From a checkpoint of a small transformer trained on Wikipedia: width 192, no biases in attention or MLP.
Each number is 50 + 10 x the weight over its row's rms, rounded and kept within 0 to 99. Layers, rows and columns count from 0. The size before them is the row's rms in percent of the matrix's.

# layer 12 attention key, 192x192, rms 0.177, rows 72-144, columns 0-95
046:55 79 49 48 48 54 42 68 39 62 58 60 52 60 68 45 37 35 42 56 46 77 43 27 56 42 38 57 38 49 49 58 60 58 59 28 48 46 60 48 41 32 30 57 40 52 40 63 56 42 33 40 50 47 62 50 25 58 53 56 49 51 50 53 63 51 34 50 50 51 46 30 42 65 44 42 56 51 48 55 53 57 59 54 60 64 60 51 40 48 55 60 46 50 59 57
044:44 37 50 48 61 55 56 45 54 34 68 41 61 62 21 24 57 47 49 48 51 62 52 57 37 44 66 54 43 49 73 40 65 51 53 47 51 53 28 42 66 59 74 45 36 65 51 59 42 49 50 45 35 51 50 58 67 57 56 39 61 54 55 45 32 73 46 62 57 61 36 58 59 37 49 48 58 41 40 55 52 45 55 54 38 44 59 34 62 62 41 45 56 75 38 48
054:68 39 38 44 51 37 59 41 47 63 34 64 48 38 21 48 55 44 61 58 54 53 55 63 49 52 65 45 58 49 41 42 48 57 64 64 59 62 37 36 50 47 40 54 72 45 41 33 51 59 53 39 46 38 42 68 55 48 44 56 48 31 57 41 56 58 53 46 46 33 53 45 51 60 47 54 45 45 46 34 34 52 54 60 46 59 51 42 51 37 29 22 49 50 48 52
058:63 38 46 43 51 42 46 61 74 58 67 54 59 46 48 53 39 32 54 57 57 43 44 52 46 53 49 52 42 40 42 50 46 46 19 56 46 50 38 50 46 45 50 57 36 62 41 38 42 30 38 55 53 41 49 54 60 54 55 78 53 37 52 43 51 54 49 46 48 59 46 48 37 48 61 46 48 39 48 57 65 48 58 63 60 63 67 56 67 33 41 51 34 56 50 65
070:57 44 55 55 45 44 60 46 41 58 30 39 44 57 41 67 59 37 48 50 32 59 51 49 51 55 51 46 67 56 49 47 60 53 82 38 62 46 54 38 48 40 47 47 57 43 54 57 57 58 66 45 48 49 56 55 32 38 49 42 48 57 46 28 47 42 50 67 56 49 42 42 51 49 46 50 60 36 49 43 40 44 41 49 54 55 41 23 37 46 53 56 78 56 55 38
074:40 53 68 56 51 46 50 61 60 58 38 68 60 46 59 40 37 44 48 52 57 48 41 57 54 44 44 47 35 62 48 63 36 32 31 42 33 52 46 57 54 57 41 50 54 47 37 55 41 51 34 58 52 57 43 41 46 54 59 55 45 46 39 55 62 51 52 44 42 55 61 53 51 35 39 58 51 50 50 50 50 56 55 46 47 39 77 70 46 63 51 49 33 55 53 58
091:44 40 53 54 45 63 56 47 42 60 46 73 42 44 54 51 63 55 38 48 55 64 45 48 56 58 42 47 39 44 24 65 29 34 40 53 31 54 61 55 33 33 53 52 66 36 49 55 43 49 43 29 51 47 48 33 38 44 52 52 41 49 47 63 61 43 41 37 39 37 58 38 45 46 50 53 42 39 47 39 53 57 45 72 41 38 47 65 65 55 45 43 39 46 42 42
094:61 58 36 51 47 44 51 45 41 49 68 49 56 44 33 52 54 62 53 58 60 69 57 47 55 53 62 51 51 35 46 39 49 60 61 51 67 66 56 46 36 27 55 46 53 62 53 52 46 45 53 34 38 29 43 48 47 45 32 68 49 52 66 40 49 42 49 47 60 47 43 30 29 52 47 57 49 32 49 52 66 57 39 64 54 60 31 43 41 47 47 61 63 51 59 39
115:50 67 65 59 57 39 58 55 65 48 38 34 61 47 59 44 44 47 60 50 55 35 32 54 44 52 48 65 52 58 70 35 54 63 46 43 56 54 53 40 53 52 34 54 46 53 59 34 43 54 41 47 55 57 50 55 47 71 56 53 46 48 52 47 37 60 64 62 54 53 59 59 47 45 58 49 45 65 60 57 67 52 57 17 41 56 58 34 50 63 45 57 56 64 63 41
147:43 49 48 48 58 40 42 43 85 64 54 62 49 63 57 43 33 44 52 55 56 43 55 54 37 51 67 37 44 55 51 61 51 46 49 35 51 50 45 59 64 68 55 64 44 51 50 44 51 57 39 52 53 62 50 68 55 56 59 45 68 32 50 43 37 52 47 44 54 44 57 49 48 52 43 47 43 46 55 62 44 64 54 44 35 42 39 52 52 33 47 45 39 47 72 52
136:38 54 43 53 51 40 73 54 48 59 59 49 35 57 59 46 52 49 45 44 28 59 51 47 43 50 37 51 60 46 41 75 49 39 47 40 37 66 41 38 45 47 40 49 53 38 55 62 46 46 42 36 37 58 49 40 50 44 58 44 38 54 35 59 44 39 29 58 49 45 40 38 43 46 40 53 50 51 56 41 40 67 45 60 62 45 41 30 56 43 43 41 44 52 26 43
157:52 56 34 37 54 53 57 55 63 42 34 48 45 54 63 27 55 55 61 41 67 47 36 72 44 56 58 47 53 60 38 51 70 47 47 47 37 38 54 61 55 56 60 61 49 46 50 48 54 41 59 47 50 51 49 50 40 33 65 44 39 64 55 56 74 55 39 60 44 48 52 59 67 42 49 57 50 49 57 41 43 33 51 39 33 35 53 44 41 34 55 41 51 46 31 39
165:55 46 58 44 40 60 61 52 57 34 41 66 51 68 50 43 41 58 50 49 50 43 42 42 38 51 54 56 71 47 53 59 66 59 57 56 37 45 61 62 70 41 68 66 46 56 37 47 42 65 44 60 45 38 40 52 57 51 42 30 45 56 39 48 62 41 43 57 52 48 66 40 53 51 41 52 43 40 29 56 53 46 48 53 50 48 55 65 53 45 47 39 45 68 46 62
168:54 57 70 53 65 45 38 59 48 59 37 46 43 45 38 56 45 24 46 35 62 46 63 45 49 45 39 55 47 59 42 80 59 45 58 41 37 47 45 49 61 50 55 43 49 42 40 50 45 62 73 57 61 65 75 55 42 36 40 31 48 38 43 42 49 46 49 43 53 49 62 44 59 60 60 46 44 44 52 47 54 52 52 40 47 46 54 59 46 39 70 35 38 55 49 57
190:37 46 38 45 56 40 48 47 35 47 61 46 59 44 36 36 42 50 69 60 50 46 46 50 53 32 54 69 54 51 45 62 59 64 43 52 40 51 56 37 52 42 50 47 50 32 48 40 67 29 39 44 63 42 54 55 75 63 50 42 35 47 50 68 59 48 39 54 67 45 50 45 47 58 59 49 57 49 60 47 60 50 46 46 58 73 57 51 64 41 36 53 69 41 47 47
184:56 34 35 66 51 38 55 40 64 46 46 31 54 60 71 54 59 48 70 62 62 58 56 48 44 61 43 55 53 53 43 56 37 53 38 53 55 57 65 60 73 50 50 37 52 26 50 50 41 63 52 51 48 54 29 61 44 36 32 58 66 49 56 33 35 56 48 54 58 46 45 48 44 45 34 52 55 34 72 49 51 31 41 56 55 49 55 41 67 37 49 46 56 44 57 41
173:39 49 46 42 41 40 62 49 55 53 51 54 49 56 61 49 61 54 70 57 61 53 43 48 64 49 53 59 47 46 50 59 20 58 63 34 40 30 45 41 65 57 56 56 61 59 48 47 72 52 47 48 48 37 58 56 43 71 53 59 37 58 64 55 47 56 39 46 51 56 44 42 48 27 53 41 58 41 51 30 47 36 63 60 56 58 73 56 56 31 46 39 49 62 55 42
181:59 73 50 47 50 75 36 39 58 51 50 55 45 48 40 47 51 91 36 40 63 38 56 43 48 37 68 58 70 56 39 68 54 55 51 51 64 39 39 47 41 51 25 47 42 51 61 76 59 54 57 39 33 51 52 52 60 50 41 45 54 54 61 57 48 48 50 50 58 43 65 58 52 48 43 47 56 41 35 41 48 47 56 57 24 46 58 38 64 64 54 46 48 40 55 54
176:51 65 57 41 38 49 47 48 60 52 45 52 46 49 45 47 37 62 55 68 44 45 47 64 43 32 50 27 60 29 51 59 53 56 44 46 49 50 39 51 60 34 55 54 53 39 61 62 59 58 71 44 54 37 64 56 57 65 52 48 64 48 50 67 46 44 38 41 51 54 52 47 49 56 40 68 45 63 44 66 37 32 57 38 49 46 29 41 38 54 50 57 50 46 62 42
180:46 39 44 50 56 53 54 59 52 48 63 64 43 46 44 68 38 63 62 46 52 40 67 58 31 40 60 47 47 44 51 56 39 38 47 46 62 68 48 56 43 75 43 55 42 39 55 51 20 62 41 53 45 53 34 22 55 50 51 47 45 52 35 46 50 57 34 54 64 70 50 53 53 41 47 60 48 42 50 32 56 50 48 56 55 52 45 45 41 30 60 53 46 46 56 57
186:38 59 60 62 58 58 40 53 52 46 54 63 46 51 38 54 45 54 68 56 67 55 51 56 52 51 44 35 44 48 35 60 61 48 45 55 54 40 55 48 47 47 52 53 56 53 43 50 28 62 54 70 48 50 49 62 47 68 55 51 56 49 55 38 42 37 49 49 44 59 48 56 69 40 49 54 62 50 35 71 54 64 35 28 45 49 61 38 63 51 39 49 31 29 53 47
186:43 58 62 58 52 41 64 54 31 46 60 62 67 52 57 40 61 44 44 64 55 32 46 45 50 52 53 47 37 36 49 55 57 39 54 50 67 41 62 37 35 52 53 47 54 53 63 45 32 38 42 54 35 59 66 46 48 49 38 54 55 41 44 30 54 51 49 55 65 52 69 50 59 42 55 47 61 49 48 65 52 52 46 41 52 51 47 59 54 51 54 34 36 49 34 38
176:47 53 40 39 33 49 52 29 51 56 41 54 52 47 53 52 72 68 37 40 27 56 85 53 55 41 36 44 49 49 69 52 62 52 42 43 44 40 46 43 62 59 45 53 51 43 44 46 42 44 36 38 40 68 45 61 55 56 27 57 36 50 42 48 62 54 71 55 49 53 58 52 32 56 53 59 47 48 51 47 51 72 47 43 48 48 46 41 44 65 49 38 49 47 39 71
173:39 57 44 60 52 48 48 55 56 59 57 46 60 37 71 42 45 47 64 50 42 53 62 40 56 20 57 66 51 46 46 53 49 48 40 42 39 40 55 45 59 33 59 37 46 38 70 34 50 51 37 31 47 44 68 48 34 56 61 53 47 44 60 42 74 58 63 49 51 40 53 45 51 46 48 48 53 47 45 76 35 58 47 58 54 51 54 44 35 51 63 58 52 53 35 52
041:61 48 54 61 38 31 76 44 48 43 37 31 50 57 51 39 48 42 57 50 39 41 57 48 54 43 48 50 47 54 52 47 66 42 62 44 65 59 52 51 51 62 68 53 29 38 42 49 61 47 46 60 45 42 54 55 59 56 53 56 60 60 43 59 56 60 72 44 47 53 51 44 58 51 45 63 73 53 46 50 39 59 52 40 64 39 34 34 35 50 22 37 52 45 60 58
039:53 67 54 51 46 54 35 46 50 44 59 43 66 46 65 49 31 55 45 59 56 52 28 57 37 56 41 56 71 60 49 44 64 56 48 53 59 51 52 55 45 48 56 42 40 54 61 29 55 37 38 51 67 37 45 70 44 46 41 70 39 27 50 52 59 55 53 59 46 42 45 39 52 52 45 56 43 57 50 42 44 36 42 67 71 42 57 46 47 54 61 57 52 43 71 53
037:49 56 54 46 48 48 36 39 57 52 46 66 45 50 60 60 44 58 48 40 48 54 56 45 53 58 46 46 40 52 45 41 68 45 75 47 44 54 59 61 56 50 26 47 46 72 65 45 57 64 38 50 33 47 60 57 54 52 40 46 60 28 71 73 38 59 39 43 57 34 59 43 55 47 40 52 62 54 51 45 48 47 71 50 50 45 50 28 43 72 47 49 47 42 47 60
039:54 28 59 56 44 49 47 60 52 51 50 59 51 68 37 40 57 38 53 46 53 61 36 32 57 54 40 57 45 65 51 36 60 59 41 23 27 62 50 51 43 43 48 48 41 34 68 56 44 66 47 58 41 46 41 25 54 41 61 32 33 47 56 66 38 53 49 49 48 66 41 37 43 48 47 47 48 60 52 58 55 44 57 47 45 52 40 61 55 51 30 55 57 42 72 59
040:45 41 51 61 52 71 55 43 42 38 56 81 49 43 45 59 58 58 44 48 42 51 51 48 54 54 57 33 60 47 40 66 52 51 59 53 51 41 44 36 44 63 33 47 56 52 66 39 61 44 50 49 35 49 57 49 65 50 53 44 87 42 45 44 48 44 46 76 43 57 61 60 65 55 45 58 48 46 38 39 64 33 57 52 66 53 58 62 48 53 50 53 61 61 57 47
048:49 37 53 55 35 50 50 51 47 48 72 61 43 63 68 42 51 42 49 53 42 42 42 48 49 49 40 65 51 48 34 52 38 35 39 39 49 51 59 54 57 55 49 72 47 36 50 35 62 56 44 51 55 36 36 36 50 44 58 45 49 64 55 36 57 44 47 27 57 39 54 62 39 54 56 46 36 50 49 43 48 51 73 41 63 46 38 63 75 57 52 65 33 44 52 58
048:41 35 34 32 32 54 56 42 47 41 44 45 60 60 36 44 60 56 55 45 69 47 43 47 42 54 67 58 55 23 48 43 52 54 65 47 51 29 45 44 53 67 46 58 47 55 62 51 57 42 48 43 41 53 63 60 49 48 39 30 55 46 51 55 65 63 58 64 50 47 48 77 56 42 51 61 68 41 47 60 29 51 54 53 44 42 63 57 48 50 52 31 67 62 57 61
054:54 40 52 41 52 40 48 36 57 55 32 41 37 49 41 63 51 48 53 40 63 43 58 57 48 38 57 46 81 38 48 47 43 32 50 55 47 37 52 38 48 50 59 41 58 45 57 36 59 40 43 39 60 50 59 59 50 36 48 49 41 46 45 54 51 51 56 49 55 51 45 72 55 49 72 52 63 43 54 53 42 53 46 48 35 45 49 60 54 68 39 32 46 55 55 48
052:66 64 58 55 50 43 70 35 37 57 48 36 48 48 62 56 57 48 50 27 58 44 60 56 56 49 39 42 60 55 43 53 50 35 57 45 40 42 78 53 27 38 54 48 60 27 56 52 56 46 50 50 60 54 56 36 32 41 60 45 40 55 57 43 50 29 43 39 50 61 55 42 49 57 61 56 48 50 60 43 32 58 37 33 31 32 36 57 54 48 50 57 50 40 55 37
056:29 53 57 42 68 49 53 58 45 47 51 62 57 58 50 43 45 58 59 61 64 57 43 35 50 52 46 59 36 53 60 38 49 55 43 50 36 66 49 53 41 47 52 46 31 53 36 62 54 43 50 55 65 47 34 36 53 66 45 63 43 58 47 46 51 46 42 59 57 58 53 48 51 43 42 36 51 63 51 51 65 50 62 56 62 59 66 61 44 41 55 58 46 52 45 45
055:45 32 47 43 47 62 45 68 56 47 58 52 48 64 51 32 47 46 41 61 63 58 44 62 44 60 52 63 37 37 58 40 59 46 42 67 38 57 58 60 47 69 57 55 32 47 34 28 36 43 56 56 45 45 43 40 45 62 48 54 50 33 52 69 53 49 43 46 46 45 57 53 41 47 57 38 46 58 62 58 49 45 60 61 38 40 57 58 61 62 49 33 32 55 62 53
054:47 47 61 47 46 58 62 51 51 47 53 47 60 63 69 42 58 54 46 58 41 60 35 59 42 52 40 51 25 67 58 72 57 61 59 33 38 54 64 55 39 53 36 50 50 47 58 29 55 66 59 53 53 54 67 39 27 53 69 39 53 48 40 45 59 37 40 51 46 63 57 47 60 45 48 45 42 54 61 63 48 62 45 61 62 47 53 57 45 57 72 43 66 56 62 55
063:66 64 49 57 45 41 57 57 58 43 42 50 54 51 40 48 56 51 51 46 57 72 51 53 69 65 38 59 41 44 32 56 56 62 46 55 48 61 52 32 31 42 40 49 57 61 26 33 35 46 48 31 68 29 36 43 45 31 34 55 31 42 57 53 55 39 40 53 34 54 49 48 54 53 55 45 48 51 55 53 56 46 46 52 47 57 34 47 54 51 55 70 64 43 56 46
066:52 51 63 61 58 48 52 32 52 67 36 41 25 48 45 63 54 52 48 43 38 44 41 60 51 45 43 43 56 51 52 68 49 48 57 37 49 41 68 57 61 54 54 50 70 35 48 46 64 58 66 58 63 68 55 33 44 41 60 52 45 44 49 54 58 38 41 43 36 56 68 38 55 70 43 57 45 61 58 47 33 48 46 48 40 39 43 56 57 52 54 41 44 36 54 49
081:43 37 37 50 49 47 38 39 57 59 63 57 34 67 41 62 36 42 47 46 39 52 60 48 48 49 56 47 46 51 53 72 48 44 61 35 52 36 47 72 70 73 65 64 46 49 40 52 73 55 62 75 57 70 60 55 52 44 52 48 51 43 50 48 55 45 46 52 43 52 52 47 56 58 38 55 51 45 56 40 43 37 58 81 46 37 49 70 41 31 52 38 33 16 52 58
069:63 51 49 45 42 52 46 48 43 44 70 58 60 51 35 49 41 31 41 56 62 60 50 45 52 43 55 52 48 48 55 43 45 45 38 58 51 46 47 60 32 58 51 50 40 66 24 41 52 50 52 59 50 31 49 46 63 51 42 63 54 51 57 52 52 52 60 61 43 42 45 55 50 52 53 45 52 33 55 45 63 37 59 56 60 68 75 70 41 64 60 57 47 41 53 72
092:67 53 59 60 44 44 60 46 29 44 60 33 49 39 50 55 62 43 42 61 54 54 42 53 56 59 52 61 58 41 53 47 46 47 47 63 51 56 67 37 31 21 56 40 70 46 45 37 42 52 56 39 44 35 54 16 33 50 47 62 56 45 59 59 60 32 50 39 46 46 57 50 43 51 59 52 36 53 46 43 53 62 38 44 47 49 37 55 60 67 52 54 67 60 57 40
103:50 39 25 50 47 48 46 44 30 56 74 38 52 33 25 53 52 35 54 50 46 42 55 36 49 46 52 27 62 59 54 49 44 35 62 57 48 44 46 58 64 47 57 49 55 62 42 48 72 41 51 72 55 50 67 64 49 54 46 56 60 55 60 40 61 40 58 55 51 58 44 71 42 54 45 52 55 51 50 46 40 31 50 56 35 49 71 34 39 47 51 36 53 41 65 51
148:56 63 32 44 51 41 48 63 52 53 44 45 40 52 44 54 48 44 54 31 74 59 49 62 60 42 55 52 48 31 45 55 57 42 61 46 52 44 53 43 42 32 62 45 37 56 45 47 35 50 63 52 59 36 43 42 35 45 48 57 47 42 52 52 54 37 43 58 42 50 53 31 45 41 47 46 62 43 40 44 61 57 55 66 57 63 48 57 54 47 52 59 62 45 48 49
173:40 54 51 39 57 63 49 39 43 53 27 65 52 44 52 51 61 49 56 54 56 62 38 48 62 56 50 36 43 63 49 55 50 66 50 39 51 55 67 63 58 45 48 49 57 54 60 57 42 61 47 47 47 58 44 42 54 50 54 61 60 59 46 46 52 40 59 43 61 57 54 21 45 60 43 49 37 57 33 49 36 67 43 49 46 53 30 67 19 59 52 66 57 50 63 27
186:57 60 50 53 62 58 49 47 45 41 70 33 37 49 44 48 57 53 65 65 54 45 49 38 59 50 37 56 48 46 35 30 42 60 63 49 30 52 53 46 48 45 46 56 51 48 47 37 32 51 72 25 57 57 53 48 56 29 56 42 59 62 54 45 62 59 36 45 52 34 58 40 47 70 52 48 45 53 39 57 69 43 48 82 35 52 45 43 60 55 37 49 67 55 54 53
187:48 54 59 44 48 27 55 38 51 46 70 41 48 34 52 49 56 51 47 61 50 54 54 57 49 67 55 72 54 46 57 40 39 61 53 67 50 55 77 45 49 56 56 43 67 62 40 56 62 50 63 57 30 41 40 62 45 39 42 57 44 56 62 70 52 42 31 34 59 62 43 59 48 52 52 52 42 35 59 69 35 56 45 30 38 31 39 55 36 35 43 35 45 43 53 63
182:44 59 39 52 61 34 58 50 53 53 50 37 36 51 56 51 46 41 66 36 33 59 40 37 60 56 50 53 36 76 51 45 40 38 54 56 70 47 59 41 65 57 35 56 65 36 56 44 47 44 43 61 64 54 53 66 60 55 58 42 51 43 47 49 44 51 52 57 61 50 46 59 45 51 39 36 60 46 40 44 33 49 58 52 17 60 58 41 47 75 31 51 56 43 63 62
183:56 67 51 51 49 38 45 54 56 56 58 35 46 51 66 68 58 47 37 49 52 70 62 40 62 48 52 44 43 46 57 58 61 48 56 64 49 47 43 44 31 50 68 52 58 41 76 51 51 53 60 44 58 44 55 48 62 54 41 57 48 34 49 42 52 57 52 37 57 55 57 54 26 54 52 75 41 36 34 42 57 19 42 55 53 36 40 45 49 67 60 45 35 53 57 56
169:40 44 52 70 55 54 40 53 46 45 50 42 59 48 58 39 68 46 62 40 45 31 56 45 76 48 39 55 45 56 50 53 30 42 49 36 45 29 50 43 41 56 55 52 50 65 62 57 45 55 39 51 54 44 44 49 40 40 74 50 74 49 44 56 57 48 53 30 34 50 62 46 50 55 49 39 34 48 54 65 53 38 43 54 56 53 65 41 55 48 48 46 41 55 41 46
187:76 43 39 61 65 53 59 53 42 28 62 43 43 43 52 51 49 42 62 63 62 47 65 60 54 59 53 66 43 44 61 46 46 38 36 39 58 55 58 40 58 46 32 57 45 43 36 35 47 48 69 51 63 52 49 68 45 60 40 44 43 61 54 45 43 42 62 48 54 50 62 52 50 39 62 60 53 58 45 48 52 62 51 53 62 42 43 34 65 38 61 56 42 38 37 43
179:61 64 45 45 48 34 43 45 49 45 61 56 40 55 50 55 55 42 59 23 52 65 61 43 52 59 52 17 43 66 42 32 50 60 42 27 62 40 40 46 67 59 51 67 56 73 35 51 54 20 43 56 53 46 51 52 37 50 71 48 55 46 54 37 52 39 39 44 39 46 54 32 51 58 42 49 51 52 47 45 50 50 45 45 68 70 36 59 52 43 50 44 36 52 41 58
190:47 52 51 45 38 62 48 29 52 66 29 56 66 50 43 45 76 65 48 60 57 44 55 57 42 52 42 49 33 52 29 47 51 48 50 46 53 59 42 60 54 47 34 55 73 49 53 47 43 44 57 30 54 65 44 49 24 66 60 47 46 54 49 58 56 60 35 35 47 53 40 30 56 47 59 50 56 41 58 52 27 58 37 62 29 53 55 73 60 56 56 71 49 51 44 58
172:39 42 55 51 49 59 58 39 43 56 47 38 38 49 58 60 64 36 57 35 41 59 50 70 48 63 58 35 31 67 62 53 46 37 67 59 52 54 40 41 45 60 52 41 55 58 50 38 43 40 37 46 50 35 36 36 40 54 36 40 45 41 50 50 53 54 38 40 47 49 53 74 61 36 20 52 42 42 41 81 45 65 39 38 52 49 51 40 56 36 46 36 61 42 60 37
187:55 31 60 45 58 68 60 46 48 58 39 55 38 52 56 59 50 43 42 42 57 42 35 54 60 35 70 40 60 47 43 57 52 50 35 33 57 62 59 33 51 51 52 44 61 47 50 47 50 76 63 40 50 69 44 58 55 50 48 35 48 41 66 54 45 60 27 52 47 56 43 50 52 52 36 51 56 34 37 43 52 36 48 55 65 37 51 57 36 58 46 64 34 53 49 61
163:35 40 60 46 50 53 58 43 61 64 44 62 50 55 49 43 46 45 48 63 47 57 47 38 68 42 55 42 47 49 64 51 60 52 51 52 33 50 43 40 40 52 62 39 39 46 42 27 45 61 63 43 47 32 66 64 66 61 43 40 40 40 43 57 61 49 55 64 47 60 30 54 47 53 53 52 48 55 45 62 47 56 42 49 34 49 49 52 37 55 52 46 53 55 46 65
185:44 48 61 53 54 41 34 56 57 48 36 72 56 48 58 59 54 41 34 60 58 65 48 68 59 50 55 40 56 53 45 44 32 44 64 53 41 53 57 40 40 41 54 57 69 42 36 65 51 36 33 65 63 26 63 70 45 51 29 37 40 54 54 56 58 46 42 51 49 61 52 52 47 62 58 35 50 64 43 39 37 75 62 59 44 52 75 42 71 51 52 49 70 61 61 51
080:69 39 39 49 52 42 45 62 58 36 56 59 59 61 52 63 53 65 44 34 60 41 39 50 69 33 44 54 61 57 47 53 36 55 42 59 35 49 64 46 58 44 48 48 56 43 59 50 35 55 62 38 65 64 59 50 64 53 59 39 46 50 47 69 40 47 43 33 57 63 56 35 49 50 79 60 44 50 62 64 40 55 52 46 42 43 50 64 36 37 43 41 75 51 38 52
082:40 37 63 43 49 49 50 49 60 53 53 37 56 57 35 39 48 36 40 53 61 52 60 57 50 57 63 59 60 75 53 60 36 36 39 41 51 38 51 59 43 41 42 43 39 48 40 67 31 55 46 50 39 29 44 38 50 60 33 45 57 43 53 55 55 42 51 53 57 42 53 50 60 66 45 49 36 47 50 52 62 50 36 61 33 52 43 43 58 60 57 39 31 44 57 47
082:55 36 59 41 48 55 59 61 45 65 58 25 53 70 70 64 50 47 50 56 34 23 42 37 49 53 53 57 41 68 54 43 46 59 48 61 66 64 47 54 44 52 63 62 52 49 37 40 54 62 37 46 58 69 69 61 52 47 53 37 31 43 64 52 46 50 49 57 46 38 41 48 39 47 60 53 54 74 40 53 52 43 43 42 61 59 63 53 42 63 48 49 49 59 48 52
081:29 58 73 49 45 52 45 58 53 53 54 59 55 30 62 44 50 46 41 61 52 45 54 63 58 47 60 68 33 31 36 40 52 51 45 37 59 43 53 43 30 40 57 48 43 45 51 55 59 52 58 63 45 53 72 51 56 37 42 46 61 54 73 37 51 44 36 51 39 36 55 65 66 53 55 47 58 38 48 51 56 46 46 41 59 49 34 39 51 66 49 50 68 48 61 58
085:55 57 41 45 49 31 68 53 57 62 45 57 49 65 55 59 18 47 38 65 42 39 49 75 56 60 37 59 45 54 43 59 70 49 54 57 60 49 43 33 51 60 46 52 50 55 59 53 56 47 62 32 58 49 46 48 45 45 67 63 54 57 62 31 39 41 43 44 67 56 57 52 48 59 47 54 55 15 52 58 44 42 50 64 62 60 61 38 33 38 47 64 60 27 46 49
086:48 46 53 39 56 35 57 49 53 50 58 50 47 39 59 40 48 49 55 43 38 69 53 41 47 77 34 57 49 41 46 60 57 42 35 53 53 66 63 72 45 50 51 45 51 67 58 57 40 48 66 54 64 52 67 65 43 47 51 48 59 54 32 60 50 34 51 41 58 40 52 68 40 17 40 47 63 59 58 50 49 50 61 59 50 46 54 61 43 42 55 54 53 50 23 41
093:50 57 51 44 44 50 47 55 53 45 61 51 48 42 54 33 50 42 57 44 62 55 41 49 51 57 48 42 30 52 51 42 56 59 44 55 51 56 43 54 40 49 43 53 43 54 76 46 49 50 56 67 41 31 36 47 37 50 51 55 66 56 53 50 51 39 51 57 46 52 47 58 50 67 36 50 49 33 32 61 56 52 38 49 48 43 52 60 61 65 51 63 36 41 51 60
086:64 34 55 54 59 49 30 57 33 46 35 51 57 53 41 56 44 43 51 20 43 45 55 45 43 60 57 56 36 48 40 39 41 36 43 27 61 48 35 51 53 58 49 29 59 40 35 58 49 48 58 55 55 42 50 38 54 52 55 38 45 47 42 42 57 44 50 61 51 62 58 40 44 55 64 50 62 58 59 56 47 57 63 46 57 49 50 49 64 62 57 43 57 60 51 69
088:51 71 65 53 56 55 53 44 49 40 49 47 58 63 53 35 52 55 57 40 49 48 43 52 53 47 52 47 77 62 58 62 37 57 51 37 45 54 46 41 48 59 66 46 37 56 54 40 58 66 55 55 47 62 47 66 59 58 47 33 76 60 34 51 47 45 47 48 60 78 54 52 47 58 44 58 45 41 37 51 60 23 46 53 65 39 54 59 45 38 49 74 57 48 61 59
092:52 51 31 39 47 34 57 51 44 63 51 27 60 63 34 55 55 49 38 44 46 33 51 70 52 43 32 54 47 53 49 44 55 38 59 52 50 39 60 41 40 49 38 43 55 48 40 42 52 65 58 51 57 70 40 43 41 50 37 58 63 63 59 43 66 34 50 44 68 53 50 61 33 62 56 64 52 37 73 42 56 50 47 55 44 55 51 56 34 51 36 49 40 47 47 41
092:42 35 64 51 54 46 46 43 71 45 48 56 42 51 50 28 57 47 61 44 51 51 29 31 48 47 47 67 52 41 29 56 47 47 45 54 55 38 64 48 48 48 50 50 36 54 41 49 50 47 41 36 66 42 51 67 32 55 91 56 47 51 31 65 55 72 59 56 45 45 46 40 51 79 42 57 53 41 51 57 53 75 40 28 39 41 47 52 57 50 48 48 49 54 51 46
096:59 60 43 57 60 62 54 69 53 41 50 64 50 57 42 55 59 53 58 42 47 37 53 30 59 33 62 51 55 47 64 43 43 41 47 40 53 53 68 56 82 50 42 73 49 50 53 38 50 62 72 61 54 60 41 33 35 48 49 53 56 49 54 47 52 50 66 46 41 42 46 56 69 51 36 69 45 47 30 35 46 47 49 56 33 55 39 67 50 56 48 51 59 45 33 69
100:51 52 48 39 44 41 41 49 45 57 56 47 51 55 56 57 49 46 54 24 52 44 60 59 40 58 37 40 26 53 59 47 57 56 47 31 69 47 41 56 40 45 33 44 64 51 45 41 28 41 44 46 53 42 59 58 34 52 41 29 62 57 44 45 68 55 37 57 61 37 57 45 42 41 49 52 65 52 59 26 58 40 48 54 44 74 50 65 74 56 48 54 59 45 36 58
100:57 51 57 62 61 60 52 62 53 49 55 50 47 61 49 58 74 42 65 46 53 55 47 51 51 45 52 30 64 52 56 46 34 42 60 55 39 60 54 64 51 62 35 40 50 60 64 46 46 31 59 63 58 66 41 53 65 41 56 51 46 41 54 58 44 61 49 56 49 48 60 38 68 56 50 56 50 53 53 71 51 53 67 55 63 48 68 51 43 45 41 44 62 67 46 44
094:56 69 55 55 47 55 40 55 59 39 58 41 56 37 55 61 59 17 53 44 52 60 54 50 29 58 44 37 61 43 51 42 58 44 36 53 63 71 20 54 46 44 61 49 24 57 44 55 61 54 49 51 40 47 55 49 66 61 53 48 46 38 55 59 45 45 56 40 40 34 60 62 39 47 53 61 56 46 52 43 45 36 53 58 48 36 47 28 60 43 45 61 61 47 48 56
100:48 38 73 52 50 63 56 34 68 39 60 48 43 44 64 43 56 48 40 44 46 52 43 47 45 44 60 46 49 54 24 51 58 55 64 34 48 40 54 54 75 50 57 51 60 29 51 51 44 44 52 56 46 46 26 54 40 37 53 45 50 26 51 37 54 81 54 45 39 44 51 51 44 43 41 49 63 58 43 62 55 60 55 43 52 41 54 31 40 51 49 39 61 65 55 48
092:53 56 54 40 45 55 51 57 59 34 36 66 51 60 49 37 34 67 51 55 44 56 43 50 46 62 66 43 58 55 60 52 53 52 45 57 47 46 52 36 54 46 60 44 39 52 55 38 54 55 52 38 54 68 30 48 50 59 41 62 52 59 46 57 79 53 46 70 56 43 40 53 43 42 39 48 68 53 43 50 65 45 41 46 48 50 46 75 48 50 45 65 62 56 32 68